Weights of a small transformer language model: 9 layers.
Each number is 128 + 24 x the weight over its row's rms, rounded and kept within 0 to 255. Layers, rows and columns count from 0. The size above them is the row's rms in percent of the matrix's.

# layer 4 attention value, 256x256, rms 0.0828, rows 86-96, columns 0-63
size [109 110 103 111 108 109 106  99 107 105  97]
[[128 124 139 142 141 140  65 141 111 156 114 133 122 131 109 135  91 136 134 105 135 104 103 122 156 103 143 157 125 156 104 128  88 150 142 154 142 103 122 136 149 133 139 181 168 136 175 126 132 147  94 119 121 137 123 124 110 101 128 143 156 156 152 151]
 [132 140 127 148 157 119 137 121 132 113 130 116 149 103 110 191 144 151 161 118 128 149 116  66 158 104 179 145 114 121 115 125 101 144 146 146 113 161  95 108 126 142 175 133 114  91 150 107 102 128  59 126  97 109  93 111  96 124 134 127 148 144  93 129]
 [117 147 138  96 140 105 139 115 147 149 129 157 144 152 115 100 141 128 117 147  99 141 111 124 119 115 131 163 122 129  98 128 127 176 135 129 126 112 126 129 127  99 142 112 100  92 174 139 103  95 115 146 125 115  98 137 148 101 125 145  96 140 101 100]
 [144 107 116 151 138 107  88  96 121 141  95 111 176 153 137 161 166 150 111 151  88 120 129 143 121 110 124 109  90 144 148  99 124 140 152 150 128 118 100 106  83 126 157 141 120 123 143 124  98  80 149 110 122 123  94 125 138 144 125 111 167 101 129 146]
 [142 117 122 109 187 127 146 152 109 120  81 135 161 157 118  90 152 136 133  85  83  92 103 128 139  97 106 147 106 157  92 163 133 120 130 155 157  87  84 112 120 139 144 151 158 141 123 114 108 112 130 132 125 128 105  83  94 121 135  98 157  99 151 163]
 [148 104 121  64 107 104 150  94 147 103 148 145 157  95 136 127 122 118 139 130 112 133 136 114 136 116 143 128 121 118 139 163 135 166 125  93  99 132 133 162 146 111 107  98 118 147 112 124 137 142 104 133 130 117 142 180 147 117 113 154 111 108 131 135]
 [137 109 106 127 143 135 107 127 127 119 107 125 144 146 117 172 105 136 139 163 131 150 150 110 130 133 155 157 170 139 131 101 135 148 135 130 114 125 133 133 122 128 107  94 147 152 132 111 161 146 124 130 126 136 131 159 140 129 151 155 154  73 143 156]
 [100 138 112 160 136  99 149  89 117 114 134 138 140 104 114 106  98 101 138  97 147 115 128 173 113 107 128 114 146 169 145 108 122 128  99 100 115 169 159 116 107 136 108 110 118 140 129 147 144 129 137 125 174 117 128 154 139 150 151 109 132 115  72 137]
 [116  80 107 104 140 154 153 159 132 128  80 107 123 156 141 146 108 139 132 149 131 145 136 116 113 119 105 109 158  59 181 139 151 131 111 133 133 140 132 130 197 119  96 141 138 116 122 107 148 150 108 104 107 119 141 117  49 127 141 126 167 116 136 127]
 [143 128 132 104 168 112 111 150  87 114 135 142 188 148  68 119 109 118 125 144 140 136 149  84 147 149 128 104 128 108 101 106 135 118  92  80 143 104 119 129 144 125 145 141  92  76  77 171 140 112 130 150 109 103 129 124 168 142 121 147 119  88 129 115]
 [127 127 141 181  93 119 131 141 111  88 164 138 179 161 153 110 168  97 122 147  91 130 133 115 112 114  81 117 126 107 150  99 167 131 140 108 122 159 110 115 131 108 126  79 177 130 101 165 125 122 123 137 168 106 123  90  97 151 133  96 150  75 111 123]]
# layer 4 attention output (transposed), 256x256, rms 0.0665, rows 86-95, columns 0-63
size [109 112 104 111 111 111 107 103 108 107]
[[ 95 104 180 112 136  75 141 178 137 157 143 107 173 123 104 106 127  95 138 135 139 110 127 128 131 159  88 101  97 146  94 118 160 109 106 104  84 109 127 111 109 134 113 130 129 124  89 136 111 117 127 123 144  98 131 104 146 162 139 153 140 114 140 124]
 [158 141 114 130 160  90 156 118 156 125 156 142 166 149 132 132 139 126 124 115 117 134 143 125 115 141 128 115 111 129 156 108 108 144 138 143  90  72 110  64 120 136 132  96 111 120 138 136 136 142 115 128 141 177 126 144 157  85 139 131 139 172 126 160]
 [151 121 155 131 127 135 144 106 142  91 113 105 111 100 122 132 121 155 149 133 147 105 157  96 108 107 159 137 107 127 153 130 127 153 144 146 113 126 124 142  65 150 112 165 147 142 105 128 160 131 108 123  81 168  95 146 114 127 152 120 114 163 138 147]
 [100 135 113 110 154 150 183 185 173 133 140 117 147 142 123 111 121 149 113 108 123 132 106 116  72 168 135 131 122 157 156 118 115 126 113 126 122 150 117  95 114 136 103 129 102 154 136 155 126 149 103 160 148 124 149 129 154 160 139 109 123 135 118  60]
 [120 120 162 150 111 100 128 129  53  98 110 128 134 116 117 161 121 165 142 172 113 121 141 146  68 114 133 139 125 125 114 138 140 131 101 142 125 113 121 148 154 114  80 115 133  95 112 170 150 159 132 117 149 104  77 180 102 108 123 128 133 160 133 135]
 [111 139 121 156 103 144 120 137 112 102 103 200 127 144 109 100 148 154 175 117 133 152 121 143 159  97 113 102 137 140 180 136 105 126 120 133 164 142 158 193 115 140 172 121 123 151 126 150 187 132 169 113 114 158 200 131 117 138 154 127 113 165  93 130]
 [138  88 175 158 112 145 136 157 133 121  99 137 129 139 125  97 176 159 108  80 104 119 132 121 136 149 137 106 132 137 101 151 113  92 155 111  90 196  93 127 129 141 144 142 143 136 105 109 139 138 116 128 157  96 117 122 126  93 134 114  89 107 118  92]
 [118 142 159 140 123 154 163 130 121 129  68 148 144  85 166 139 159 116  68 114 137 166 143 141 116 132 133 114 141 116 129 128 112 135 157  94 112 137 160 130 147 111 141 130 147 161 140  94 175 151 121 101  61 135 146 138 130 121 164 136 125  98 124 104]
 [140  93 155 128 125 158 117  93 117 143 156 152 125 142  89  87 132 149 115 151 103 132 111 147 154 119 116 113 132 151 153 131 124 115 117 161 160 150 143  86 143 125 137 121  93  81 147 160 126  74 139 134 138 137 216 144 132  91 122 142 135 140 124 145]
 [132 145 153 129 131 142 100 100 136 120 135 176 163 139 117 163 130  84 134 124 128 145 130 129 124 132 136 149 134 134 138 131 143 143 119 129 146 133 164 174 136 133 163 102 162 145  72 146 137 162 128 124 175 105 127 128 151  98 162 106 121 160 104 122]]